Part of a small language model's weights.
Training: a variant of Adam for these matrices, 517M tokens, 8124 steps.
Each number is 50 + 15 x the weight over the matrix's rms, rounded and kept within 0 to 99. Layers, rows and columns count from 0.

# layer 8 MLP up, 1536x384, rms 0.0458, rows 272-290, columns 0-191
44 48 53 44 31 25 71 74 55 61 61 47 10 83 36 38 93 25 88 68 59 81 18 59 59 39 51 46 59 48 52 51 93 59 79 32 50 59 67 64 58 53 47 62 62 60 53 41 94 69 35 72 29 37 36 52 54 54 32 74 35 48 57 51 39 49 72 51 60 38 44 36 48 44 48 37 45 49 54 51 32 46 28 67 78 41 49 26 49 62 57 69 49 34 77 79 58 19 65 50 57 40 72 37 50 28 77 57 75 42 48 51 67 15 41 40 53 10 71 15 41 55 43 77 47 84 64 59 38 42 82 18 38 47 52 60 52 43 77 17 65 47 40 42 67 37 35 81 56 69 73 61 68 37 35 32 07 55 66 79 46 75 74 25 62 68 59 23 23 34 44 30 58 52 57 57 64 38 38 42 56 53 48 41 75 94 12 60 31 33 77 51
67 19 58 47 69 42 23 43 80 53 68 19 43 65 36 43 45 41 51 68 77 41 45 58 50 35 80 74 59 36 57 54 67 49 67 59 61 56 28 41 73 47 49 63 64 36 69 48 43 50 54 40 42 64 45 29 63 57 27 35 58 42 76 71 36 49 49 11 55 44 31 58 44 65 23 42 50 61 49 41 71 48 34 82 80 51 62 25 55 40 34 53 72 42 52 57 17 17 63 44 36 36 62 55 47 36 63 72 46 33 48 33 35 47 71 63 55 71 49 58 41 36 51 42 64 52 56 59 35 26 55 45 29 53 60 61 50 38 76 58 44 48 49 43 88 54 54 81 36 32 37 06 67 70 38 80 65 76 31 55 37 73 87 42 35 68 58 35 65 78 33 59 53 21 47 24 54 42 59 44 21 42 49 45 70 47 48 53 37 52 35 38
53 40 51 34 33 53 52 74 58 15 45 56 21 93 42 43 64 10 83 62 42 70 53 61 44 11 54 53 36 66 60 38 70 66 63 29 44 43 41 48 48 38 45 68 43 31 36 28 42 38 43 58 51 59 62 37 76 70 27 62 60 70 37 41 75 73 43 54 51 35 47 30 37 66 36 47 45 63 54 20 86 27 59 52 38 85 57 48 51 41 53 23 67 48 49 33 31 33 52 67 48 85 66 72 55 37 52 39 74 23 40 49 60 38 37 32 63 23 29 31 40 57 68 49 33 33 80 60 55 60 61 47 49 67 60 69 42 44 77 62 59 50 60 52 61 82 38 45 57 70 59 23 71 41 45 53 52 67 61 39 36 48 66 37 51 43 66 54 56 51 45 56 29 60 51 22 85 45 30 41 53 45 50 66 59 54 71 66 47 35 72 56
55 55 53 55 46 55 36 34 53 58 50 41 63 75 67 71 61 42 50 65 36 71 39 86 52 37 81 49 45 77 74 66 39 49 71 48 60 59 10 55 84 50 50 11 26 57 59 64 53 93 57 84 46 25 51 73 57 34 37 41 43 29 45 84 61 49 67 43 60 51 57 35 49 45 50 65 55 36 43 68 49 55 75 47 26 62 50 32 44 70 28 62 79 55 63 36 38 50 57 51 49 54 80 59 62 55 29 41 71 41 39 50 37 41 42 65 51 70 16 37 47 43 91 43 42 73 25 31 31 49 60 71 57 45 54 50 40 48 70 64 35 49 52 69 48 48 21 47 45 59 51 47 46 78 57 52 50 77 46 52 53 74 29 44 38 58 20 64 46 38 48 51 89 59 42 68 50 62 31 44 53 50 42 75 18 68 57 39 62 27 41 46
62 53 74 60 45 42 30 34 74 43 49 58 69 53 59 55 30 58 56 58 33 74 16 39 58 53 61 39 80 42 65 39 52 45 63 66 43 37 41 25 49 51 59 53 49 41 67 70 45 28 58 65 44 44 67 33 38 64 49 52 54 68 61 68 36 52 59 49 46 54 60 32 45 43 50 35 59 64 65 49 60 56 69 66 43 54 38 48 38 49 62 52 62 63 34 41 55 52 46 72 75 45 61 45 63 44 66 54 37 34 62 52 47 68 54 39 63 66 80 43 33 23 45 55 52 49 48 75 42 64 52 83 35 60 56 39 39 54 35 34 28 40 26 45 61 46 42 47 22 57 47 20 76 65 52 58 61 43 22 43 37 63 46 24 43 77 63 59 50 52 38 58 37 51 58 45 48 42 48 55 34 29 50 47 38 31 50 42 60 37 60 70
44 35 89 63 53 44 31 46 52 35 27 50 60 44 41 50 52 44 37 68 44 61 40 45 46 64 50 63 72 53 31 46 69 48 39 44 50 40 51 42 52 49 62 18 65 55 54 34 48 59 77 60 47 59 47 52 56 67 56 52 43 40 68 78 39 72 20 45 52 45 33 61 48 47 45 48 40 34 43 42 69 53 50 63 51 58 36 19 60 35 47 60 64 34 55 58 46 49 65 49 58 45 41 81 40 32 75 68 71 44 57 44 69 48 51 46 65 41 59 37 36 49 55 19 62 44 94 30 75 52 63 66 48 36 31 33 50 57 23 36 43 48 55 56 42 40 74 31 41 26 53 32 72 66 30 65 12 43 37 47 68 53 55 41 69 48 47 62 55 74 51 46 69 32 53 53 47 53 91 74 54 56 40 29 68 39 56 43 39 17 53 26
35 59 84 41 59 30 46 64 75 70 50 11 63 61 50 52 98 33 50 29 65 55 60 71 48 28 43 66 47 60 50 47 46 65 48 39 48 53 57 45 69 40 27 64 43 75 38 65 71 40 23 44 54 23 47 43 22 79 26 56 51 44 44 54 48 69 61 66 63 68 69 50 39 62 50 70 52 29 52 45 37 37 66 62 63 71 44 23 42 24 65 52 74 36 34 30 38 73 18 56 60 74 62 57 57 48 58 27 56 60 52 55 67 68 39 51 81 34 73 38 30 69 63 76 69 57 64 53 46 34 46 63 54 47 02 49 60 39 53 38 54 46 43 57 75 79 66 31 47 57 74 44 53 42 86 46 22 61 48 43 27 49 60 32 34 53 40 60 52 46 57 46 53 24 43 40 52 47 55 58 58 59 54 55 47 34 70 83 47 58 57 61
61 47 55 59 61 51 44 20 65 40 65 39 25 43 58 64 52 48 64 41 58 38 66 53 76 32 62 38 74 63 70 83 54 56 88 27 60 55 15 59 60 57 60 35 75 37 43 44 57 38 61 57 86 46 60 59 37 30 28 74 47 18 33 80 26 64 30 51 56 45 36 34 64 72 38 76 51 16 46 46 40 47 11 64 71 38 33 40 64 58 37 67 55 79 72 30 41 28 43 53 60 47 74 88 51 44 34 56 49 56 42 65 40 64 12 33 43 35 53 56 41 58 53 27 66 56 45 65 65 56 45 37 42 27 43 36 36 51 62 38 10 29 23 52 42 48 65 50 33 68 40 29 63 46 55 72 35 51 44 65 57 68 48 20 76 68 54 36 22 46 33 48 45 56 63 29 47 51 64 49 54 46 55 35 54 52 67 40 48 39 69 51
41 56 43 44 54 44 52 54 53 36 50 54 71 56 48 61 47 22 56 56 69 60 43 66 62 65 35 41 60 42 44 53 66 40 37 56 51 21 54 38 41 43 47 21 36 60 41 57 58 63 75 47 63 29 44 50 52 46 47 53 60 37 42 46 42 68 62 56 59 59 57 55 58 40 66 72 52 58 40 51 47 58 57 48 51 58 54 56 46 44 45 60 39 35 37 56 41 60 35 59 49 49 31 39 58 37 49 46 47 45 25 64 62 49 39 38 39 50 70 50 61 58 60 50 60 55 36 54 51 40 48 52 46 41 66 60 40 49 63 55 56 43 62 48 55 47 53 38 51 54 46 25 42 47 71 72 51 62 40 64 62 38 43 36 50 46 30 31 41 32 44 49 31 33 62 53 41 40 34 47 43 38 34 37 48 64 63 61 60 56 50 58
47 29 67 63 60 60 39 58 57 41 59 45 66 85 81 53 58 38 69 77 97 68 56 44 56 29 41 32 50 60 43 60 87 45 46 42 48 54 48 24 65 46 65 43 75 44 27 16 49 57 70 39 49 36 65 46 45 36 58 56 63 74 49 40 20 54 49 56 31 51 48 37 78 53 50 65 27 49 34 35 59 23 44 48 53 84 35 61 62 57 38 60 24 40 31 48 57 69 44 54 66 60 31 46 58 66 59 57 65 50 37 40 52 99 46 33 58 42 47 33 60 66 40 69 51 46 47 56 30 33 57 64 38 73 57 55 55 72 17 44 61 48 40 52 54 47 37 43 66 38 52 68 51 39 70 54 57 36 33 64 44 60 38 43 75 38 50 49 77 49 53 51 53 45 67 35 72 61 56 48 55 31 55 53 63 20 63 33 23 41 89 30
47 30 51 29 50 47 54 57 52 27 39 50 79 64 71 48 50 45 80 52 57 37 36 42 48 40 59 32 24 52 52 60 46 31 42 52 22 29 34 66 75 69 58 53 30 47 41 53 60 76 57 51 62 72 44 67 56 71 39 39 71 65 30 67 40 57 32 54 73 39 53 08 44 70 63 35 45 56 47 44 57 44 42 80 73 64 64 59 21 46 21 52 38 32 41 62 65 35 55 47 50 52 53 62 39 32 64 34 68 49 33 34 69 49 61 62 79 59 30 68 36 31 52 62 36 50 69 78 30 23 65 51 49 70 64 48 45 55 75 61 58 28 41 46 68 35 25 59 72 38 35 73 46 41 58 38 62 85 37 72 64 68 65 24 43 67 34 66 70 43 27 68 58 63 41 29 53 71 59 35 51 54 52 66 35 69 55 32 58 44 26 59
70 42 50 40 41 61 58 46 51 33 46 57 41 45 57 73 71 36 35 66 38 38 08 54 52 64 49 38 36 50 75 48 64 37 67 47 37 74 58 23 33 28 45 20 40 60 74 57 49 77 45 43 59 50 78 63 29 70 64 51 28 48 63 75 53 62 61 41 63 46 47 60 49 34 39 39 37 41 44 25 59 54 39 48 42 51 40 51 61 57 34 45 56 42 57 45 55 62 61 27 48 36 62 53 22 49 47 59 42 31 80 48 46 51 36 42 74 66 52 65 36 66 52 37 42 71 44 63 45 33 66 68 37 11 67 49 47 29 39 65 48 40 25 44 40 46 29 36 52 49 34 37 48 46 54 55 37 66 51 49 54 47 92 57 41 43 37 61 43 47 34 60 54 31 77 58 46 46 56 80 56 09 23 83 27 72 40 34 47 27 48 49
61 65 39 57 48 66 39 17 66 46 54 40 38 26 36 44 54 28 79 71 50 55 44 53 64 50 49 60 48 69 69 77 46 65 66 46 47 53 25 54 59 79 16 16 65 32 74 25 66 88 65 14 82 37 65 44 52 72 55 38 73 28 57 68 41 45 61 50 64 38 69 61 51 54 51 65 59 58 29 35 59 49 47 72 53 32 60 28 36 46 40 49 48 73 38 56 66 12 70 55 67 24 55 47 49 57 81 61 76 56 42 64 47 60 30 39 53 28 71 35 30 58 36 40 50 53 51 60 59 49 35 42 45 33 66 49 71 60 44 42 33 47 59 61 63 59 47 65 43 74 31 46 61 33 16 71 50 37 48 67 34 62 50 32 38 47 17 67 68 32 67 42 62 45 62 24 58 66 42 70 62 47 53 62 55 49 46 76 66 27 99 45
89 59 35 51 29 62 53 26 59 32 62 28 56 38 69 55 59 50 40 55 42 40 48 72 65 62 35 62 56 20 49 44 63 67 67 49 47 66 45 45 37 83 26 77 51 29 82 62 32 62 51 51 45 85 46 50 40 50 41 35 27 55 54 63 40 30 47 59 35 43 50 31 67 73 46 78 53 40 55 57 86 63 27 57 39 58 42 47 41 37 64 43 65 56 59 53 39 68 63 49 69 48 71 73 46 48 71 53 55 44 31 45 44 41 40 40 77 31 59 38 57 65 59 55 43 33 51 68 70 31 44 61 47 56 53 60 39 41 47 35 34 55 49 22 60 51 63 50 28 26 33 61 64 55 49 39 24 24 43 46 67 60 55 47 56 85 29 23 67 36 45 58 59 67 69 44 59 15 67 44 49 49 49 34 48 55 50 86 49 25 64 46
69 65 40 50 14 52 72 57 69 58 74 31 63 50 46 44 73 37 59 39 92 47 24 45 66 63 28 56 48 56 37 53 72 61 40 50 52 46 38 50 78 47 45 56 53 33 76 32 46 38 69 44 56 54 61 46 36 36 27 66 61 43 98 76 46 56 40 48 39 75 52 31 80 74 36 68 42 45 31 51 56 18 73 40 47 76 38 26 51 67 68 61 67 59 49 52 56 35 35 41 50 30 54 52 15 36 34 40 45 34 28 58 55 52 56 35 48 11 26 53 54 63 44 06 66 39 54 96 30 40 58 38 53 54 45 81 70 39 39 60 42 56 50 32 52 70 23 41 56 40 40 61 33 56 30 40 61 63 06 55 60 62 47 70 40 52 20 49 73 54 24 67 56 55 46 58 49 48 49 42 59 48 52 34 51 47 26 44 67 50 42 37
52 65 45 53 67 52 31 60 39 64 45 64 35 74 53 38 31 83 57 18 45 83 26 46 66 55 47 50 35 35 57 52 72 58 66 66 55 35 47 43 77 44 87 69 60 63 82 35 74 50 43 42 52 48 46 40 43 53 26 48 39 61 69 41 21 54 49 68 72 36 44 50 55 72 81 29 34 60 49 33 61 55 63 54 81 59 66 62 36 19 34 48 68 46 45 46 17 54 64 60 46 46 59 33 23 38 67 82 59 66 14 66 63 70 21 44 16 51 47 63 67 83 48 57 44 45 54 50 73 33 61 29 10 30 60 77 51 40 79 34 35 81 46 32 43 51 70 32 40 51 61 13 49 51 44 63 39 66 64 60 47 44 56 43 59 56 65 25 43 59 24 38 48 45 51 27 47 85 66 45 56 48 49 55 64 55 48 31 41 74 46 27
55 36 52 46 31 50 41 51 73 70 48 40 35 48 46 57 61 43 53 35 32 53 46 58 70 54 47 52 51 49 57 42 61 84 60 32 59 32 51 58 44 51 44 62 73 48 51 24 47 47 57 60 64 61 19 43 51 24 53 56 73 28 43 65 53 45 57 39 64 18 54 64 47 68 51 61 49 27 74 45 34 38 33 42 53 41 55 37 59 32 46 44 92 67 56 58 17 43 60 45 50 53 42 65 31 50 51 55 62 60 51 68 43 57 40 64 48 23 66 55 49 51 28 66 33 47 57 52 66 42 63 56 28 32 50 33 56 37 47 51 35 19 62 49 29 65 65 59 47 51 23 52 60 44 20 54 43 54 47 48 31 51 47 56 62 77 35 32 49 40 50 39 59 53 72 52 25 79 50 55 61 54 44 68 46 56 69 36 35 72 47 38
57 51 63 64 46 47 60 28 50 78 44 37 43 31 64 46 33 44 68 31 56 65 24 60 46 38 55 31 62 48 87 69 57 36 29 69 59 72 68 06 52 52 40 61 64 83 58 71 46 38 46 42 30 47 82 49 40 51 17 47 54 53 87 79 64 43 50 51 52 46 41 55 28 42 44 45 53 68 41 21 86 53 56 68 65 57 34 58 76 46 31 43 64 64 61 55 47 48 43 56 59 38 56 60 49 42 25 56 61 54 37 52 34 57 60 42 33 54 45 25 39 25 29 50 48 59 82 58 47 59 74 64 38 59 28 52 65 30 53 15 27 39 50 73 71 39 59 42 43 44 36 42 84 52 63 32 47 41 73 47 53 55 44 23 46 73 55 32 68 56 40 54 59 54 41 44 73 58 62 68 66 33 68 60 63 47 41 31 54 59 69 51
58 46 47 47 17 50 23 43 52 48 53 27 33 30 82 65 59 79 70 55 72 53 44 74 52 24 64 40 61 54 69 54 46 47 46 53 55 46 33 63 51 60 62 38 59 48 64 74 31 43 40 57 50 57 63 52 41 47 27 22 53 39 53 99 50 18 57 28 46 76 23 35 52 57 42 51 09 44 57 63 82 44 41 46 49 85 70 58 57 54 42 43 47 35 48 37 47 49 45 35 30 69 68 48 41 31 49 41 61 35 19 54 74 49 43 48 55 74 47 41 45 23 65 67 42 45 38 56 30 35 65 21 57 46 23 34 26 74 39 22 64 63 39 43 52 32 26 23 55 48 31 45 55 75 41 46 53 45 64 85 38 59 65 39 51 91 47 48 67 66 62 50 55 40 42 39 68 36 73 51 45 42 39 39 47 26 35 98 60 39 26 38
# layer 8 MLP down (transposed), 1536x384, rms 0.0414, rows 272-289, columns 0-191
62 68 52 05 97 18 48 49 38 60 65 25 52 25 30 73 36 69 38 78 61 05 63 54 80 61 46 52 23 65 55 56 45 52 60 60 57 37 39 31 44 56 63 42 51 35 29 62 54 31 68 47 55 58 62 15 51 07 52 86 49 67 40 58 52 58 61 38 53 73 65 66 60 27 16 51 55 70 52 56 44 48 39 40 61 61 27 46 14 21 50 40 54 55 45 67 61 39 67 65 32 48 31 44 34 59 56 49 74 62 75 25 29 63 44 56 40 57 59 54 72 71 40 42 41 54 45 38 24 75 48 56 35 42 87 51 52 52 50 83 69 44 42 50 76 75 41 69 45 37 39 70 52 56 70 81 64 79 40 71 63 24 56 61 41 74 35 69 51 80 69 61 61 55 31 36 43 39 48 59 36 37 56 56 34 25 17 38 51 71 40 47
34 43 34 52 65 63 31 37 55 59 71 53 79 29 34 46 65 29 35 34 70 57 59 54 49 60 06 40 42 51 59 42 36 65 62 59 35 66 67 63 73 45 37 42 58 59 37 55 52 65 62 35 38 39 32 66 48 44 73 54 57 38 47 41 67 37 47 23 47 40 51 31 36 70 25 53 41 29 78 40 50 64 40 29 40 35 80 32 21 37 63 64 41 59 67 70 79 51 49 53 18 59 42 50 76 29 38 84 60 47 60 43 43 52 35 59 43 67 62 57 29 50 72 72 72 61 79 32 39 39 46 63 56 78 65 27 45 62 35 43 53 74 36 49 54 13 64 55 60 30 54 29 00 66 54 51 65 25 41 43 59 27 69 41 50 77 38 40 46 52 19 32 57 63 48 42 54 48 59 63 40 38 52 33 36 58 49 58 44 45 57 37
18 51 55 63 33 67 61 45 39 85 65 51 43 31 27 62 71 64 25 45 53 39 58 34 75 49 65 68 63 37 26 46 28 65 12 46 52 50 29 72 63 64 55 55 39 27 52 69 26 57 82 58 61 51 34 33 59 52 45 51 37 24 48 46 50 45 52 47 49 41 64 95 48 31 49 55 55 54 49 57 29 57 40 41 43 36 41 45 19 53 86 59 41 62 41 88 44 65 52 49 60 59 63 59 58 46 43 61 72 66 42 27 37 46 62 33 42 22 61 60 48 36 51 53 41 51 52 35 12 45 32 50 46 40 40 41 75 32 45 37 29 62 52 84 38 39 56 51 64 66 51 51 38 66 67 68 51 60 66 61 67 38 33 66 19 44 54 30 37 45 46 60 50 75 54 72 41 46 52 78 71 60 59 48 54 27 42 60 29 33 32 45
57 13 42 48 13 34 46 70 62 22 45 40 48 36 63 33 54 46 53 46 49 27 52 36 49 48 35 57 11 35 47 61 55 47 57 41 69 66 48 37 51 58 50 64 32 47 44 27 39 47 76 37 60 52 53 53 64 42 56 52 53 61 44 35 53 72 50 64 57 48 51 48 54 43 56 47 61 67 51 48 52 75 42 41 51 41 42 53 45 39 77 39 11 48 65 53 52 21 57 33 33 34 55 38 63 69 54 75 55 44 37 57 56 47 57 51 63 46 88 46 42 37 55 55 38 83 80 43 37 67 43 55 78 46 74 44 53 54 45 40 63 41 48 51 38 54 49 34 42 30 48 15 57 64 65 69 25 24 68 33 34 25 56 77 57 37 21 21 61 24 70 34 67 62 45 65 47 54 59 33 33 65 30 64 40 70 23 28 41 48 61 64
42 38 49 31 62 33 56 31 48 67 34 36 34 49 54 86 65 56 38 49 46 30 43 43 58 65 34 15 51 55 45 59 50 49 67 47 73 52 42 53 34 48 66 63 50 53 18 64 39 57 70 46 59 64 51 21 40 43 34 52 41 33 55 47 72 43 32 53 89 40 62 57 64 56 54 56 31 57 56 62 54 44 60 55 57 44 56 40 48 75 57 41 58 57 58 42 52 67 55 66 46 38 46 28 54 51 78 48 46 50 63 55 33 58 17 28 46 53 49 32 28 55 47 50 60 36 54 53 50 41 42 30 73 59 54 54 47 62 39 49 33 64 55 51 46 44 66 46 39 46 46 45 74 56 72 42 60 72 33 49 52 43 62 70 53 47 53 53 42 47 48 47 59 66 49 28 37 69 65 61 43 36 40 84 56 31 40 80 35 16 57 38
62 56 58 65 69 47 57 49 53 28 20 42 44 61 59 53 65 40 44 50 45 27 39 48 20 74 62 81 38 39 44 43 69 47 65 52 37 30 29 47 51 46 64 38 49 56 27 63 48 14 35 45 71 35 40 62 56 49 47 49 66 50 39 31 36 71 44 33 30 40 63 64 52 21 49 59 60 57 42 26 41 59 52 46 83 56 52 49 30 52 33 47 15 43 26 51 51 51 57 45 37 53 38 53 61 54 58 56 63 83 58 61 73 54 45 63 71 47 67 49 43 61 48 59 62 53 71 47 48 41 59 49 52 45 49 43 61 38 73 31 46 60 55 62 72 34 42 39 60 82 66 48 67 37 66 33 57 57 58 58 47 47 70 47 46 41 27 64 47 31 42 53 36 75 55 62 64 43 57 49 59 73 20 63 49 64 43 66 52 67 33 48
28 40 42 63 77 29 66 50 45 76 19 60 65 36 48 25 66 46 33 20 42 44 17 20 17 64 40 81 35 55 45 68 35 28 46 44 66 32 44 52 49 38 44 40 59 67 35 34 36 56 64 41 53 29 58 63 66 29 72 40 48 56 58 59 53 76 58 64 65 43 62 54 30 28 53 66 46 45 69 45 51 47 47 36 64 38 62 34 83 47 47 21 30 35 32 52 62 50 42 22 24 41 53 40 71 48 52 74 41 26 43 38 49 62 59 59 64 21 32 76 57 45 45 52 35 21 52 45 63 52 50 39 45 62 20 22 48 59 66 54 84 40 73 26 42 78 39 47 52 47 61 31 44 69 54 30 56 61 49 68 55 27 69 49 59 26 26 57 42 68 68 38 68 61 41 44 38 65 59 63 71 79 46 73 62 68 40 36 31 55 13 69
47 68 45 46 64 38 51 44 50 45 18 36 56 58 51 37 65 49 50 40 29 47 66 49 59 43 84 18 74 61 76 44 54 57 17 41 23 64 34 72 61 63 66 31 40 40 65 54 65 44 45 37 74 83 53 60 61 55 82 62 27 32 75 49 30 43 31 58 28 69 58 32 26 29 38 52 35 57 36 24 27 48 40 52 70 65 38 49 27 58 56 27 73 63 58 56 69 85 67 46 71 67 61 28 79 49 32 42 39 57 49 49 35 50 65 51 46 34 24 80 34 72 43 25 54 63 64 58 45 69 54 41 45 35 48 39 51 62 46 52 48 53 51 50 52 34 53 33 49 52 44 57 46 50 56 53 53 21 29 57 44 43 48 44 86 30 57 31 71 58 54 51 55 25 41 51 56 61 27 91 53 60 88 47 57 25 44 51 55 38 38 71
55 41 55 61 59 59 40 61 44 77 23 57 45 44 53 32 65 50 57 61 43 40 38 47 63 38 41 35 31 62 62 53 52 67 48 40 30 74 47 53 55 67 46 55 46 40 62 37 42 53 58 68 51 69 61 54 29 43 65 49 51 63 52 45 52 39 50 48 33 62 59 48 45 50 39 44 67 34 43 57 54 55 37 61 47 54 22 56 35 53 50 25 71 60 48 66 35 51 57 31 42 55 42 37 66 69 68 64 34 53 57 27 67 76 41 64 43 31 42 36 61 60 37 53 51 61 81 47 48 54 52 54 39 52 39 52 63 54 58 32 56 35 33 61 51 45 75 56 53 40 58 62 53 56 55 72 40 42 54 48 48 78 52 33 31 49 57 54 38 45 49 65 73 44 51 61 68 65 67 58 55 49 58 34 67 46 46 53 41 49 54 51
54 29 69 50 26 39 34 64 57 70 56 41 77 63 42 94 55 38 56 44 43 28 61 43 20 35 37 50 51 61 41 37 24 46 49 58 61 40 27 57 56 50 35 51 35 72 29 45 42 49 74 54 62 44 55 48 67 41 70 42 41 52 53 33 36 35 54 85 45 75 66 58 31 09 40 41 41 57 23 25 75 31 61 32 73 48 66 47 45 69 54 59 37 42 47 35 50 29 25 48 35 52 58 30 55 37 50 38 57 70 46 56 37 78 62 39 38 52 79 45 54 95 44 34 55 44 54 56 50 41 44 41 60 53 46 54 68 32 49 34 67 32 60 70 50 35 59 69 62 60 69 52 44 41 42 45 78 49 40 43 29 69 39 49 49 47 75 41 55 51 39 70 25 50 58 64 47 54 53 55 63 69 32 17 56 46 52 56 36 78 63 41
62 24 33 54 80 61 38 49 60 69 53 30 51 59 59 41 59 49 38 27 52 47 51 30 80 41 42 60 42 59 54 61 81 47 20 33 36 60 46 54 57 18 56 46 36 43 43 55 40 63 67 67 51 60 27 47 28 27 88 48 49 63 46 46 77 64 53 48 58 61 37 33 47 43 21 49 69 58 57 42 46 74 49 27 30 31 57 63 41 60 48 09 45 43 45 43 39 51 28 56 38 36 75 71 51 55 50 64 38 66 58 42 44 65 71 54 20 42 41 36 34 42 56 48 59 29 71 23 38 72 28 33 65 83 44 33 45 47 67 71 29 61 51 54 77 54 79 78 62 52 58 61 45 46 29 59 61 55 43 35 43 48 50 63 55 44 48 38 27 41 46 59 59 52 61 53 48 48 51 47 56 69 55 62 49 38 81 50 28 40 48 34
68 32 45 51 53 56 55 55 51 60 90 54 45 44 55 54 47 39 66 36 52 66 69 67 54 77 57 65 51 77 46 53 51 55 37 47 39 81 63 46 50 63 56 20 51 40 62 52 69 28 39 66 63 99 63 39 36 27 44 30 61 51 48 64 66 33 70 36 54 52 34 56 55 39 52 71 25 63 60 40 56 39 51 58 54 52 35 45 52 63 47 43 70 55 36 54 29 28 46 29 61 74 19 35 40 54 39 38 52 32 76 64 73 34 72 64 24 51 85 56 62 53 65 43 76 43 51 54 40 42 48 76 59 63 31 54 37 40 35 51 59 43 31 44 42 64 62 65 53 61 60 66 59 64 45 70 47 56 56 50 51 44 39 47 42 61 39 52 58 46 42 66 33 51 22 61 45 43 55 58 69 37 53 39 73 54 73 39 55 33 42 65
76 42 47 52 84 48 21 47 57 53 64 53 71 45 25 35 63 42 63 41 71 52 51 67 53 48 34 50 43 40 62 62 53 63 82 60 47 48 47 51 32 59 40 52 50 45 54 68 49 48 29 53 97 32 25 64 61 72 58 52 35 38 43 52 52 40 56 49 46 56 69 56 25 47 53 26 22 42 59 63 46 51 36 56 52 53 32 88 54 74 37 51 46 38 76 19 44 63 75 38 80 33 45 46 54 51 59 58 46 32 26 34 61 49 54 38 53 52 79 07 39 36 46 58 64 51 68 53 40 80 73 41 27 80 49 09 64 64 48 61 32 51 62 54 20 24 53 43 27 43 66 52 28 61 44 69 47 38 67 56 45 54 52 25 51 48 66 28 41 66 59 48 55 51 58 52 60 23 40 42 63 50 38 68 60 66 76 37 61 31 62 81
50 68 34 43 44 43 67 53 57 47 86 67 12 58 76 47 81 38 44 57 37 41 49 51 71 48 53 49 87 52 48 60 49 39 55 90 71 55 51 85 72 71 36 64 44 22 52 51 25 44 46 46 62 32 42 50 34 37 48 51 45 65 36 49 50 36 59 44 36 35 45 55 59 61 42 41 27 45 37 69 60 60 56 68 64 43 56 41 31 49 79 54 65 56 80 55 33 54 44 66 39 35 51 63 38 85 48 62 57 47 24 62 33 46 49 34 48 66 61 36 62 52 45 39 70 43 38 65 49 43 38 33 51 42 47 49 27 55 67 23 34 43 49 70 41 46 69 36 40 66 53 36 46 30 25 55 66 46 54 56 41 71 50 60 41 22 41 41 50 76 43 20 33 47 58 54 51 74 28 28 37 37 65 38 53 56 40 64 46 60 38 50
15 26 46 59 60 50 83 69 44 31 51 52 49 60 29 43 61 40 42 28 90 56 45 35 71 82 50 46 50 61 07 35 59 39 32 40 41 55 66 52 70 31 69 36 50 41 69 60 63 45 46 41 39 30 49 44 57 34 37 42 50 59 65 38 61 59 46 69 39 65 51 33 43 51 54 70 57 40 39 41 51 57 53 46 53 61 33 23 65 37 60 42 30 44 38 27 49 45 74 35 60 48 45 51 53 73 25 64 35 24 59 39 39 59 75 66 64 45 55 39 66 53 50 40 68 57 77 32 65 72 00 26 37 55 46 65 68 59 47 48 28 78 41 24 59 41 82 38 61 58 89 59 57 57 40 75 53 01 16 59 55 38 23 54 36 32 40 69 41 48 20 55 54 43 51 64 52 35 64 65 56 55 31 60 53 52 57 38 51 38 49 40
63 80 61 49 68 31 71 65 19 37 46 70 64 50 66 48 45 30 37 80 65 54 56 42 53 41 40 38 54 61 79 39 52 51 36 33 65 43 76 66 39 37 47 38 59 43 56 43 67 48 59 68 36 59 61 53 86 50 63 64 95 55 39 46 52 81 50 56 51 25 22 32 60 44 39 99 51 43 77 55 61 57 61 38 93 97 44 73 30 56 66 42 43 30 00 55 63 56 23 41 48 41 51 33 20 34 50 49 21 43 45 51 98 25 46 74 65 58 44 74 38 57 41 36 36 28 60 55 34 48 63 56 14 57 51 80 32 63 40 81 49 39 44 54 66 21 34 41 60 75 61 52 62 45 44 64 33 64 57 53 40 69 06 56 48 56 50 55 36 24 90 64 38 78 60 28 62 63 60 29 57 19 53 74 48 56 47 21 30 15 73 60
72 45 72 55 19 45 49 51 70 57 66 40 39 16 99 50 48 46 49 44 31 36 54 43 53 34 60 62 73 53 62 81 50 78 52 57 58 41 68 55 34 49 51 66 72 65 48 24 54 37 79 34 67 60 68 69 20 40 53 63 64 76 45 40 54 51 48 49 56 28 50 41 40 31 45 52 54 43 55 52 51 49 50 43 39 18 43 56 81 54 47 75 39 46 48 50 32 52 40 49 52 60 60 60 56 52 19 57 58 56 34 70 41 65 51 62 19 46 74 49 52 38 30 39 56 83 40 37 62 35 61 63 38 60 45 47 69 45 50 53 28 53 42 46 34 45 60 63 46 28 58 68 45 52 69 43 53 27 30 69 83 40 20 46 58 53 29 30 43 74 67 56 53 48 63 41 49 61 94 58 59 20 67 26 56 31 62 43 28 70 53 39
34 38 40 48 70 84 65 44 81 50 36 41 49 61 34 68 41 28 46 48 64 40 59 40 47 59 40 61 15 57 60 29 69 55 37 55 38 61 37 72 42 52 45 60 51 58 23 38 45 26 61 27 52 32 74 45 58 30 42 42 28 31 40 46 53 65 63 39 43 61 72 06 24 63 58 34 55 53 35 60 48 44 43 52 33 78 54 50 40 47 36 58 53 42 55 52 47 85 57 59 48 61 52 31 50 43 48 59 80 59 70 69 70 53 46 42 65 40 37 67 57 50 32 35 69 43 64 33 42 61 31 36 46 44 70 69 49 53 64 78 19 79 70 50 60 58 38 49 52 40 47 45 49 42 66 69 59 44 34 63 27 47 42 45 48 45 13 51 30 49 25 52 63 43 44 50 70 58 60 27 55 41 34 27 57 32 49 60 64 67 37 55